Part of a small language model's weights.
Size: 6 heads of 64, MLP 768 tanh GELU, vocabulary 8192, 15.1M parameters.
Training: a variant of Muon for these matrices, 7226 steps.
Each number is 128 + 24 x the weight over its row's rms, rounded and kept within 0 to 255. Layers, rows and columns count from 0. Numbers have three digits each. The size before them is the row's rms in percent of the matrix's.

# k: layer 5 attention key, 384x384, rms 0.0355, rows 145-176, columns 192-287
# q: layer 5 attention query, 384x384, rms 0.0354, rows 146-177, columns 192-287
k145 114:147144163146139183137083108120155116147130143107114104152078147099097141110129116127163118090100106108102123114143131137126149081132129103126114133154120134166126135113084132122110157108114144121166146108132160162115110126110140133146116147091092148102088131147139125132147143180142102092
q146 107:095142094112120102093128177100120097133170126160124140150121085158133121135127151107145117118115107096146120120117096082127155116114136127132131088161135140145119138101100111124157126146103086136093053133136103153078119137142153132136085077155129139123138143159122135128158102130142099139
k146 109:111112101122104116142147161068106095159130124163138117140119121122121089158094156136178133140138136146111141158130103142135132119119131108104101135167108129127117107114152186112123113129130097157086095122172139146130102120183122135133084120195131132090098094189081127125161135180127109183
q147 107:125119136136154134119130133097078103148086125160175149148108184119138091100111148102094117094110130135105077093149139083186117136135115166123124144104120101122098105127171089147131097121099142156105139130107124141125152144160115114115164151131143100174120141126140135148162075137140135166
k147 110:140135125106143105087138154122106099137123138122135083131134146103160098106100160150113083113124123109120098082152151094175109123126142161140150109128123152088120113117118078114140128127122160133108124119138128122108149173139111132079153109112174099152171151153111145167162107107139095175
q148 102:142133091117079115130142143132155123157130189119154116109085152126125124125102168131154099109110104117108121160145120144122144106122144173097136132150158140150127141158120103116142116147089133157098104112148138122152111073096133116099069145088129144153154105141182111102135135170161129138
k148 106:120128121087124130156124150116116093144147169154102141134099124136156083127106123098095146124129128159144109133127093132191157155157138147116132138125143137155144142148127162104145089106132102125097124123109127139132052107133145129148083096132103116153105110117166120108092126066177096143
q149 104:104097177169097116127124149103122156116101139111116125140103112150156154136134135102096120144145169124131134137062113152164169104121142113144150133136058094137122113110100125115095147151122089151115147167106135147150096163132109147097119205122137137113108107107129157096099146121086124134
k149 106:094159164154155142128100064108102115140108073142103158156117076137145157135121105133109101134135133148133167136110134134108121079100130097152154158119118114154112110133182105149130100140130157165136160147115125130167115182148144119107146117130120146132112124106130106067146122116144095158
q150 104:139108134140114120154114078144090126106131108131139146132145143079128166104132187138113090120118151115134088148145116140153081127120133133175112124128090137152125084152163160153096127111143103108109117119141112126143139163131110109105163100058163166134126113172145120089161151099110120095
k150 106:145123124142118102152106153147101154099112107117102148126131149148105158081130157121144093149148153159111128089131110153140094147170124096131150142134133102135151135127089159131079144139122111122115151120140147129167169153094107148094163069088123134138105110142142103087199154104134125085
q151 106:141107150143123135066143094106156169136143132159127112141129133116128148133120119114141136080135145118152139136150141174072144120104117118123157067061118132134184155150093116170109147129090156123136132104093086132138129133177141174142098129115112094110079172109117098119135138143116123122
k151 108:118132113138091106133163093152143159100109133150078141132110125096129155134087129107145159136119093121119118144150133149149154101115145114130142114126151132113150130105116122145089149160154063120147135132122133135141087100144142118134097154158071135063135118098121090120079110095108126154
q152 110:111121154143094108167134121140100105140127167101087125123166063102124167165105102142117147116153122144131159139114134098113115136113105110151132133115115107173169148132176104111135135120130132089122124137141122118049147125110137115106113159093111160159133111156131121111121148114142161149
k152 109:122117148170089146176148124148095111150118145120162151158132102101129157149120127145070165126109142169119150105120126086128106113094117079135138119144134101160137146141178124128125146149106155090144096114140092156084124143143154146130117098129110166186100131169147123132166140148139143087
q153 106:114111115162176133130177133100156131138132129119121140098115119128133152122117128128111125099101128144116171117164134111158107127168124129183086156123120175102107146120084139102129168100126139125092115128123123192096099125125109113137109125092138160151124102110106123131148156134120102091
k153 109:129117120110146122114138133175150139145170105083104111127086130127110127109121112133107108109126101158157152111157165110140091131123127134121114107093111176141130159098078128127152150157107128153123148129102166170117114111134124135127131132102150124115111120097086101112169125118105153116
q154 109:117135125089095117116117158107140138117134118083175114125109103121134134111133133150152085111125148177149084135135157161145146167185078168147141185098155145101135124122093123121141099109120138106136130122130161122094071152111089109147114160127164098127111115134155179111167139133148097089
k154 105:108159119088121162132125110122096132111138142093152110101147122147120125131131158102138058111124133109089082124144128121119119126172139108164107135105121153133153140138089133098161114132160119133156150130085142151122089151091127138154149170150133119131123117113120138152135091125068118118
q155 107:125114154156114123073146146124145160169148116123159150085133090124117129121136089120184145145141124113135110154147147083092136086108138131146114114125151107171145160100134107148181119114117137149159077107118111168160122142148167076141121148171164115128165134114147129141050127136141098169
k155 110:115118129128124146094130114157123139152111099129133098136131071103112066155166135086155131116126097114137105108126158098129135157118130111133122124152139108136162205125124145124152153107135140119131075074161133154121132159103163087142099167173166144131153113090165156124090122109131115109
q156 108:148131146108108122111109098122099131111141128150156170124123081106137121114126111107113105142092145144150127094108078116137161119127084123131156148099104121144107131157132120124151176136122158143134112153160108147147130147117122141168135069155099119149113168146166083110157101132121107102
k156 112:119087106112121142136114132126075100159145148157142154114140116083094126141149103151101104120164162102128142104116147093127168082156094137147118161141104138160113124146174155086117157111100129167149112110127145176145139158134129114135112128147072136167145132143125125153168102139088126151
q157 113:151155145124134141169124077108120124140101068133132141156131130093133193102114141120109132105087134123141125136109124145152113140146125110147121118138098139168153159155126130149098138108155080113134171118077141090112085151107100152153160188132149129106106127129107135117114129119134123094
k157 113:162181140155120138124093106101110101139135120161147158141136125088150123143094119150105138095101119119158143122145091115147102096114129093145131131161098118159149152143134144150104130155139103094178182104118117104115116104119147121130169134111147100118115160150121122126122133127143130133
q158 102:169094109130138124156115147155112161162119158122131158119159158118085128094117130129130145146120177130152138127117098095124131143128126164129109109161116100136152142107131115117156122149140116128130108116142120104113117118165140109149074145134119130111082191154102156142134150132171137100
k158 107:114142128185096094119117182104128100134148148125129136084151188125094137078085095158151131112143165151172103140121147150130154124161114135103097112117098136130111140142102104115152122120140181160109114141123141142099115119158116113173092150132146135141094169138120102163103099132145149135
q159 106:113130129114133113124099156158137142128112114129126134141118110117109103136123106159120160108139106121164118096150138136142116139132185138134136116135094117119151105129150162108074113082104100118075068142159100149149140139097127139123169149108175129115150098134111172148123162149096201121
k159 107:172128147097145122099089149135158109131119121136123130183129130120102113106107118153088136126113123183149113120082141137140131128129122133117156140098106117135089133111186160081124105083125090081084109121127114162143110138127107174104154167097139112131123142109119160104139125101109184129
q160 110:125117124066135107112107174091119133104116143162146137131123161133111179118147125120102162133128101141109065120131113109167100154140141137095143148133115129124126137121132137117135164146107141146095146119145140114139126123133140146115123140108087163127198170119117119174109162145084148082
k160 109:142127148095132102158104158090139146117130143128124107113158142116082143169151144138069148134131139132091139144103119135152111107154153122105135146113116114120142154131130153125118139135137104107095137110112156139155122128142120149143118143129105137101138160103105132149086136117100148146
q161 100:139117166123121128098116139160116165131147139089122132118122120126112106143144101079134129129107145137138032170085144154101162114120142120107125137125093168078130119158115127147191107127083130155154089149126157132119121177122122134102157159113122127127092129125119111109119154149103126115
k161 102:171106137121132135083141075126096139148132102173125142139119078119097119131116130116151130151134146149176087116109106130129145149130124097088082176114128142116104122116096130173153109132099137107137137136143111133108100188097185159124138134150108142087102110126097133145083139137122131123
q162 105:105181114124120124110097109153128106127108121127137138202142159122132098110139134115127081113095120133132134139144140127160123118145139155107097115132112078102137118143124113096105132128138139140140102126147134115100121121151111126176171129122114110093126118149116124145117161164136133107
k162 105:121152118157142117114099149122118185123111124123128123196145143096117134177093132109184140102131155085142120161172151149143121107151147131103118154137094113083133164132116116125118138113124158105118128134132171111134147094102131115145110148113102115123129131149123122128142125144158115184
q163 106:092119146137123145178166142116161157062151114118119153148168111063105116147115125107145100148118159116083118112146148161148104144116122152114106118103108119131156135137108075102122107116137097152116108087151109128131142138138160093139138153119121103160106138138169127123148114136105099136
k163 107:122147103127116141094150118107138113091125121119153135111117079174109108141127109164153114114165122095111133129162145125138135138132163163132118137114131149131128125155058078139154143130096103159103140128123082099137092149137127080106146186106109086159099170150111116110143178130127155073
q164 106:126121102139152122154102104117132095171104141173117113182110142115101134179089150088160154148149134130182141133155164160120154150130116152148127134159125115170135117144157145152123123108144070149163147119104101156163126099137137122130122167149137140150127106099108075118122130144111138124
k164 109:108146142124108136157099135136151096126123137091073108166120161143140161103111099112128175149146164133133129160133160126127192165158152142136099120120131116152146098157122137097166153111108119162153158134130137152121121078098152110103126154082119125119105118084156096099119123133125149118
q165 108:140113135104155166119116154161139124080067115126096162131177124157145130162151154119143157115135130168104121162108124105152165094106123177137123113120133129072157179154145124140093109120126133147105158111126125114151091123119125065150120162096086159123114149171130122168150095093103148162
k165 109:172111101122151126121141119141132093134112125107146145112134150131093143124154083107154122115162122141113096123113095196085161126101133143121124109130126117113130138149102123136147124153151136116084126159123114113138115114139102080141101131105164136081139128129152111185100126127104096179
q166 103:103156111097137174110137129098138107093131149130122101120150137191115153122183138122106117132091070111114147134115127130133122173128125144148139112103153115114137127143112096107156163167128114137151122115144129196087143138134169154160139168098113070107128128169094124140141130146113089081
k166 105:118106092161178169153134122131124126097152142135134078177160138130107182142118092145139109114099123141106130136068124173135149157107147103139147120148160125119080133140109108141101161153146117131091144086125135177117149145158113155113084190105162106127114138152089132145118171128114103118
q167 111:078136150110120160118154139108159125099141155137124070121158144129164129129126156130112136138098087118147141150166137144107128164136093172166144169133152110162081117134138138144178068116152114139108117129121145165144149108131088096139083075106165147141122115147119162132095134162126135122
k167 112:118152126129085139111161129125131109138134148110130077100123142110161073123097157107134077128163139129135080132130109159120128151141100102112162126163169124102107156122131136106173103152135149166116096143089167130177088133113135119159100085105131122141142150151105117127116125164129140133
q168 110:123135097100132132128136140120178144143074111131093142153155121118124103066117138179114154127127120132143116152129150158141124142129146126154159133136072169135138098126133105090123100150129112102172159114125131147126121145141098100143113109100083078130139170112092122131124121104111161089
k168 112:114156100126089125139118115122167156113130140101102123133149131134126138105109136157157119163105124104129159177097092148120155149114159115148171117146123142109110097163099109114148138163123163113150164121113093094084155151140095143111115108118096065152110141094119154127140116123110137060
q169 107:103123081098126116117144095124158141147149184109154159129153131138122104139119160126132125138080132142141146124120130114117124141092104106140146137104121151110106083110084093156089149174130159153158108138161127097120133152177133154112134139175121175132115114116133121119134142142136113119
k169 110:114115099143125120157162141128118135149163171144146095074097166159157124138115138095109129104083116125122133154109122097123168098097133089145152149150090121131103108144131150130136155157089150133117108152151140172129138130130099146109110130102160144110112127107134139145139102110113121130
q170 111:093128138078140151131168127141138129111126189148089137157131119108106094110123082132155107131120121156154131123161114133147117145161127125103114155135149151167118110153148111140113143122116101123148119135114076141152129108178121099101120142060135147143159115152159139168139135115088170138
k170 110:112166170114155150113140128136148132123109157131147173139137121117126127105162105158121104120099120139113108150122132129143123158127144129092130118153144135106102102123136128127127158118117090106136129135116112166125143143131151126128130140083112167115109144180154136130144147134125171126
q171 107:174136137176118120105126105155157097136126136166150136113168127130099122147143109128107141072104097131144113117107121092128133164093142144114126102115178139152140114128106096171129142158133150182131131107145104124132133126140160128088136131099163132117151104155101115126106147079138132114
k171 107:123099151129119122197110124126143137153145152146129136136170155144133112162142136097125131091101109124167113119133098148138123134144073152138086138149174157124124129091119078142123100122143166118139113118112070118118133077149101121114132155083133158106159107173124136128098142092116126181
q172 100:115202112117113108163162140146082132092121102097129110114113112163141129099084128102126106144115128129099147156143113100188145103151070130148147133118148123099126118091109085160089141151120079156088098119073111140108112148083144096128109126142107126089120124096102135132150163099155138151
k172 101:143145119140138122162133082118093178142171122064117169093103131115121136097183107109129095174122174131111145160101170099171080106098141134136135100116147119105130151141159100114129109142116090168090141113117141132154103127130174125100122118115116157103137063126140126129153133109148150159
q173 103:121095132117101151118158141155117113127163130068116120128134102096064152103107146062092147123181143111112144134116166156138149138199105111121142125106115153133150169112115149103130110142112081176128139118130109137188185117093134170109145136126125120108125099117118124093105120119129164116
k173 106:096138163139113163152142151097138119151117130077168140128124129088096162137102153059118110176116152162095127150144095121131103159195131126139161142140078161137166130143134087156082116095098081139121161106142120095170137141116139122129168128136143173118138094091137128098117130113105142111
q174 105:083104110155118095132118124118098122113148152164135141113114093111115122122106142135127159083174062142134175160121172092140121160128152151160132085146146117135098146143157134123151120132073109106117127128158137107140129171158132120151052120140112140140106115120105171116140143104146140125
k174 106:094102143117136089157100133119118092115133118135098107100142105141095124161151160134112121058124093146162144177126133121123115135106183211113168102134128088134098131120159124151101120091130142110140103127120108131140135169127144129144113121111126170104172158142084133088144152108115127129
q175 106:120114141133117140141108159135166160130152133098152129128138103152129124130135128079139139118138139138144150148148099109153131117168128140108135148170151166142113127133111153139104121100123106110095154160140117166102142133124098127134160134109122188140115093150179104110150115115148163099
k175 107:102113127124103151115115191124131108141123130131114136166119106125123159097146149111151149122135108141124142149131121139116123146124151093097121146151140145106148119115165143133134099087110095101128138147118125095177164188152083154117159156132159170153100129118160160161109091129109127133
q176 102:088119148104153119159131145110130107086116108131127106149102144107100125119104160166162149143084155134111125073147120143106122153141163119091125147063104108145139106136096144118123131119151118124135144154138101117079122100138129116116111143147100128176127125074168147086119154112113142097
k176 105:086125122108097092141162165112157142127143127170148190130125120146098151160094121161159173156103129123117150117139119118142117127158155119115128100082138125171169118134114103153156128153139126101127118127125153083068148114078142169093127144116119151140108129142113140128113135111171126159
q177 120:136129112127141157120149129115173149124140148148107144136132131145139148117128140142153126132126133130175124135136098117129112154125129164143115154122098128112075069132171090151117109137130120085139104171147129099139126185140109114154141093141155100136125124099102084105088100152108124104